{"d_mlp": 1280, "parallel_block": false, "init_std_o": 0.0, "decay_shape": "linear", "final_lr_fraction": 0.1, "steps": 6051}
Each number is 128 + 24 x the weight over its row's rms, rounded and kept within 0 to 255. Layers, rows and columns count from 0. The size above them is the row's rms in percent of the matrix's.

# layer 11 MLP gate, 1280x320, rms 0.0431, rows 722-761, columns 160-239
size [ 96 116  92 101  96  94  97 102  97  99  97  97 101  96  95 106  95  97  98  99 100  94 111  93 106  94  96 101 110  91 100  91 102  94 113  96 111 102 104  99]
[[122 160 149  74 121  96 124 157  85 125 104 123 120 159 154  98 165 125 135 149 132  98 156 134 188 112 127  92 154 129 130 106 109 170 155 117 147 173 102 132 180 124  87 187 129 125 112 142 124 142 156  89 121 107  98 152 100 150 140 111 168 100 101 104 183  93 102 137 150 128 125 126 146 159 112 137 123  98  98 153]
 [114 115 143 113 110 135 123 133 156 102  98 158 152 122 150  96 129 127 185 139  93 142 114 156 146 127 108 111 137 167 146 155 138 123 147 177 167 139 115 145 133 129 122 178 154 142 144 147 148 127 150 154 122 129 103 104  74 108 137 104 125 152 133 123  93 120 161 156  97 135 110 110 178 117 121 129 147 142 133 106]
 [142 134 116 130 107 172 141 141 130 162 132 153 124  96 119 160 157  94 137  97  93 127 130  84 157  97 109 122  88 132 115 119 131 148 109 111 121 122  94 155 131 129 114 157 121 115 160 137  75 152 110  86 132 125 132 145 155 185 130 115 140  85 145 143 166 147 120 163 129 130 165 140 100  77 137 111 148  98 102 104]
 [175 144 129 137  89 151 121 154 150 106 144 121 144 160  89 124 106 125 141 130 153  95 131 139 163 114 147  90 139 118 168 111 147 147 115 128 135 109  87 102 119 120 119 157 158 128 119 118 157 127 101 143 130 163 187 124 122 152 139 126 124 109 137 124 133 132 133  91 149 100 137 124 140 112 111 146 144 141 103 121]
 [129 151 144 111 140  82 124 103 148 162  72  93 137 142 168 116 147 106 157 142 122 112 149 137 136  96 103 138 120 118 122 118  82 144 108  67 148 135 138 129 106 115  53 133 142 139 124  91 130 110 145  97 130 124 106 110 114 136 112 110 130 159 141 142 147 165 121 142 140 139 133  86 109 133 157 147 149 110  97 137]
 [115 146 123 122 118 119 146 121  75 124  98 134 119 144 120 113 153 139 137 141 156  97 120 149  96 115 154 131 133 122 161 131 108 139  64 135  92 111 170 144 153 130 144 132 150 150 102 172 137 117 104 108 136 122  86 142 120 126 125 139 153 120 136  89  86  95 150 135  94 124 153 151 134 161 150 128 136 133 141 142]
 [117 141 165 160 142 112 127 146 145 139 141 122 148  78 158 121 134 131 115 134 120 153 138  94 129 134  97 141 137 119 174 158 136 131 130 121  93 138 163 138 117 120 100 111 125 107 117 136 104 121  59 150  97 158  93 113 123 105 150 132 113 118 140 135 130 115 129 104 108 141 108 124 146 119 130 120 107 129 136 113]
 [135 102 149 120  78 110 125 151 142  88 134 130 125 124 143 133 127 161 120 117 124 127 154 119  97 169 150  93 121  99 146 147 131 147 150  92 122 130 123 104 146  82 121 128  94 145 124  99 105  87 101  56 159 159 145 128 143 116  70 155 126 167 107 138 170 120  80 131 114 118 145 119 133 106 117 135 132 186 123 149]
 [136 177 145 105 121 130  88 117 122 150 126 122 129 138 157 155 160 135 140  99 138 120  80 139 159 151 166  86 156 139 144 135 130  95 105 114 154 131  79 134 139 102 113 130 110 124 135 106 157 148 124 124 145 137 115 123 104 157 119 124 127  99 104 147 104 135 133  79 116 143 153 148 139 105 103  96 133 148  83 111]
 [141 169 133 168 118 148 113 131 183 133 132 177 145  93  88 100 114 112  97 141 115 114 147 104 122 145 143  96 111 171 123 155 102 153 160 120 109 206 131 146 107 119 131 156 130  88 110 130 119 122 190 126 187 118 127 116 141  89 141 101  87 135  74 113 132 131 125 118 113  98 137 127 151 129  96 132 103 141 110 131]
 [138 116 103 101 179 102 135 107 142 147 103 127 141 134 132 120 132 147 115 133 161 100 156  97 152 128 155 117 134 144 133 132 129 131 178  92  99 111 141 144 170 142 131 133 152 139 197 103 142 128 139 116 134 120 124 121 119 109  92 132 139 146 134 129 152 145 120 147 139 155 155 146 148 104 119 148 153 145 111 101]
 [149 154 122 103 138 103 197 159  89 113 104 119  98 117 149 120 111 154 134 102 133 108 156  97 150 122 121 158 178 130 115 141 167 135 153  80 116  77 113 118 138  83 118 126 160 150  92 141 125 102  87 120  99 170 114 135 139 161 115 130 116 146 152 124 138 119 162 122 181 181 137 103 163 157 150  91 145 132 101 152]
 [162 178 111 112 185 104 131 146 135 124 160 125 113 107 158 102 130 113 131 148 158 141 126 127 133 112 117 120 155 175 126 130 177 162 130  96 131 137 120 151 157 144 118 177 119 141 173 141 152 111 123 135 105 179 108 122 119 116 120 117 105 151 133 143 116 122  60 119  78 117 148 141 145 147  76  77 107 126 141 149]
 [159 153 142 109 166  88 169 133 122 182 114 126 129 140 138  82  87 119 104 102 163  86 174 154 180 125 146 143 136 138 133 120 130  88 156 126 111 138 150 157 179 114 106 120 113 159 106 126 125 142 155 113 124 133 111 114 122 158 128 166 133 158 161 160 108 127 118 134 148 117 142 139 170 119 125 161 142 101 111 155]
 [129 105  98  98 154 106 104 149 139 124 136 105 161 118 171 137 119 182 157 116 107  92 154 129 130 134 125 125 126 139 134 105 134 107 159  66 109 147 114 112 110 129 117 153 113 140 120 155 134  93 117 141 115 131  97 125 137 101  97 173 142 191 121  94 138 120 126 139 125 122 141 121 138 143 159 140 125 107 167  79]
 [129 183 152 138 133 125 149 197 158 124 102 130 114 132 111 115  77 118 136 125 130  95 158 106 135 126  97 102 126 165 163 121 104 171 106 140  91 165 109 119 149 163 162 120 130 120 137 107 167 151 137 147  96 153 112 131 112 136 150 117 121  95 174  94  62  97 165 142 140 133 120 119  86 101 137 130  98 157 156 117]
 [137 115 152 126 120 143 153 127 117 139 137 109 100  53 160 136 142 170 108  85 105 119 166 131 130 147 107 136 117 104 124  94 126 145 114 138 141 176 121 156 134 102 145 137 121  99 129 105  90 108 126  93 169 156 135 164 114 122 122 145 142 100 130 151 139 117 107 167 164 123 113  99 112 150  92 133 124 131 168 148]
 [130 159 123 171 161 100 126 132  99 102 118 119 119 178 142 161 111 140 188  80 142 114 125 162  89 134 142 104 154 139 124 156 151 142 108 106 118 143  98  99 164 114 150 142 122 127  71  92 120 130 132 143 148 174 139 140 122 141 148 120 106  98 128 133 113 146 120 161 106 154 122 105  95 122 120 105 147 131 135  88]
 [161 135 142 153 131  89 111 145  98 132 131 154 132 134 134  98 122 108 179 133 113 169 140 120 141 109 130 102 166 175 144  97 115 125 153 111 165 145 142 166 111 157 104 144 127  93 126 108 121 140 111 155 154 128 141  98 128 121 153 116 128 164 160 112 150 141 117 100 150 128 165 141 164 111 157 114 100 153 102 121]
 [139 127 134 122 139 157 137 119 119 136  83 112 150 143 124 122 109 130  93 128  97 153 118 125 130  96 126 109 132 157 136 132 146 144 162 107 113 119 106 140 164 101 123 121 104 128 150 119 112 125  95 126 123 134 121  76 169 150 127 140 131 109 123 125 126 122 139 154 111 138 101 132 136 101 127 200 122 142 107 158]
 [154 106 124 170 119 146 168 119 152 137 102 109 129 136 110 122  95 108 132 101 121 142 142 143 108 122 120 138 149  98 126 138 122 137  98 161 170 132 108  82 144  91 120 101 133 143 148  98 133  94 125 132 127 173 108 150 136  84 153 137 111 117 143 148 116 144  93 115 139 127 106 119 114 112 117 140 125 129 122 192]
 [143 171 174 132 163 137 143 172 115 136 134 119  90 146 101 161 146 137 119 145 166 165 141 124 140  97 120 161 116 151 192 160 119 138 155 163 163 142 137 116 159 133  90 140 127  86 127 110 125 108 195  95 101 154 115 155 122 129 142 122 162 111  86 128  98 135 127 109 112 112 118 108 109 125  84 143 146 132 102 112]
 [ 94 123 172 109 110 142 123 127 137 113 135 157 110 113 131 143 141 130 117 126 106 115 111 164 144 136 143  83  91 120 110  91  88 135 142 119 139 124 138 136 127 130 125 136 107  90 161  89 129  97 139 128 118 132 108 151  93 122 160 154 124 132 131 130  73 125 150 148  97 132 161 114 105 105  67 134 110 201 130 112]
 [140 115 201 108 133 121  81 162 124 168 127  99 104 125 121 167 157 109 154  83 124 160 147 141 111 145 138 114 139 129 163 111  90 129 116 111 113 167 104 138 122 115 103 143 167 141 152 115 139  80 136 150  98 129 100  64 125 136 104  85 109 110 161  88 135 128 163 144 114 141 131 168 133 143 133 168 134 144 136 126]
 [154 106 128 129  76 116 172 117 124 120 133 110 103 181 122 156 105 142 134 121 125 156 115 148 131 131 145 129 105 145 130 160 128 141 139  96 176 137 108 141 131 102 147 161 133  91 120  93 153 102 142  91 156  98  93 128 109 127 133 132 112 138 103 130 110 108 115 137 109 134 138 107 135 103 124 176  99 123 149 128]
 [ 90 133 134 125 147 123 128  77 151 110 110 143 134  97 118 143 105 129 140  95 139 134 166 162 127 103 136 120 139  91  78 131 146 134 113 145  73 142 125 100 115  82 115 129  98 150 166 139  92 123 113 126  89 108 107 113 133 161 128 154 162 132 158  96 180 141 106 157  94 152 134 140 132 176 102 131 134 125 102 141]
 [160 154 160 146 169 101 104 154 125 125 113 107 119 121 149 141  94 124 129 141  81 110 128 125 130 111 104 129 128 108  84 129 154 124 138 121 144 159 164 128 124 156 124 128 128 121 117 160 113 137 122 128 131 110 140 123 120 128 170  69 120 150 133 127 120 161 124 134 133 121 156 113 156 175 156 147 129 124 158 159]
 [111 117 119 153 106 127 167 140 115 133 131 127 108 118 116 144 108 159  92 146 105 118 148 115  73 141 153 146 106 120 121 175 103 132 134  93 187 146 108 100 110  97  91 127 148  89 137  87 104 120 143 113 148 163 171 126 108 132 133 100 125 109 108 182 128  95 113 123 127 122 124 116 126 138 147 132 167 109 124  94]
 [132 137  79 138 129 115 145 128 155 164 130 129 108 110 136 126 125 121 164 121 170 117 127 158 121 131 109 147 140 113 149  97 152 169 118 104 126  80 158 117  92 129 124 140  87  97 113 165 124  95  99 156 116 184 137 112 113 102  90 140 103 171 177 129 137 147  89 107  60 127 184 141 110  92 152 143 105 144 108 125]
 [130 126 145 159 158 160 114 169 135 126 124 138 150 119 131 136 127 123 120 110 156 122 165 177 120 140 128 145 126 161  93 155 168 142 132 175 156 113 148 126 117 128 131 105 108  97 133 142 116  98 186 139 140 159 154 118 130 133 145 127 147  96  81 126 128 150 134  94  80 108  99 160 157 107 140 143 169 137 103 112]
 [140 130 159 136 120 124 136  91 169 117 122 103 112 120 109 106 129 119 128 141 128 118 177 141  94 127 124 149 108 114 125 130  98 110 161 135 142 123 107 140 196 120 136 117 172 121 149 146 141 106 147 113 125 140 117 118 114 109 109 124 109 135 128 129 108 133 159 144 171 158 106 112 121 152 128 135  98 174 115  96]
 [139 117 180 133 106 128 145 120 152 122 107 167 142 131 134 124  90 153 130 120  93 122 138 131 143 112 100 128 120 116 141 139 127 146 173 156 182 128 123 129 158 116 131 138 117 130 148  54 123 127 118 147 101 141 107 149 132 131 164 164 138 122 105 106 130 145 177 140 139 124 122 117 112 136  80 130 109 126 113 111]
 [132  84 105 166 100 120 158 119 112 142 139 118 134 122 102 123 155 148 134 115 123 128 171 110 120 141 113 170 127 147 150  84 130 115 120 158 118 153  63  95 113 110  97 149 124  97 127 118 152 105  93 123  98 127 110 133 118 133 154 164 163 142 107 162 175 162  84 146 156 138 117 108 106 152 107 152 125 125 141 159]
 [129  96 133 128 127 150 143 155 115 140 143 117 113 110 155 146 118 173 111 146  96 120 130 111  99 144 123 117 114 139 153 128 124 134 167 165 115 141 158  75 142 131 114 150 151 159 124 127 116 155 146 155  89 151 120 142 126 130 159 147 121  80 139 105  98 113  91  75 182 127 138  91 172 131 117 130 145 144 209 110]
 [120 159 148 140 156  95 161 123  97 148 123  95 130 133 122 132 103 123 122 127 182 146 137 106 151 118 128 110 112 161 171 112  94 121 140  98 135 123 124  99  90 136 160 119 113 123 132 109 126 106 141 119 117 138 130 128  80 122 126 156 125  93 143 107 123  88 128 131 152 155 113  92 109  94 137 137 100 145 123 136]
 [141 135 121 172 162 139 100 109 150 125 121 129 138 107 127 124 165  98 140 123 100 126 169 137 111 126 141 113 138 111 112  97 106 112  97 131 121 108 122 159 171 141 138 125 138 104 120 120 126 138 138 153 151 143 113 122 140 133 108 105 110 120 123  99  97 134 132 152 104 125 131 136 111  85 144 157 104 155 110 100]
 [118 103 127 151  91 122 108  98 145 105 131 153  87 146 137 122 132 113 135 124  83 135 104 133 142 118 140 157 143 106 130 126 142 102 134 141 178 180 123 153 133 132  80 151 123  98 130 114 123  98 113 145 176 131 113 124  95 129 107 137 133 126 132 127 139 116 130 121 173 139 152 170 117 123 121 145  83 124 138  78]
 [150 160 186 158 101  97  76 130 161 123 128 132 135 101 142 116 130 145 141 117 171  98 177 149 129  91 137 129  99 123  86 103 157 154 152 113 141 100 161 166 176 143 141 145 103 114 124  95 149 111 165 108 140 100 119 147 133 116 112  90 128 155 124 119 154 154 107 170 119 160 154 118  81 158 106 159 120 124  73 133]
 [135 155 178 136 110 126 146 110 163 144 110 142  97  85 142 136 134 107 140 113 114 161 111 141  83  97  96 118 144 158 156 131 151 136 118 109 152 137 141 114 119  87 101 172 138 118 137 130 129 143 171 121 126 173 109 119 145 165 126  97 141 142 120 148 128 138 138  92 142 158 151 134  85 128  59 128 121 123 139 128]
 [104 170 128 176 148 113 181 106  80 106 115  40 116 118 152 111 115 120 124 119 101 144 141 140 125 162  94 149 143 139 139 142 138 130 138 100 165 124 137  94 130  76 140 122 141 102 126 109 138 101 136 132 128 143 150 118 111 128 131 138 114 108 140 169 147 169 154 123 119 125 138 184 115 170 154 151 119 143 157 104]]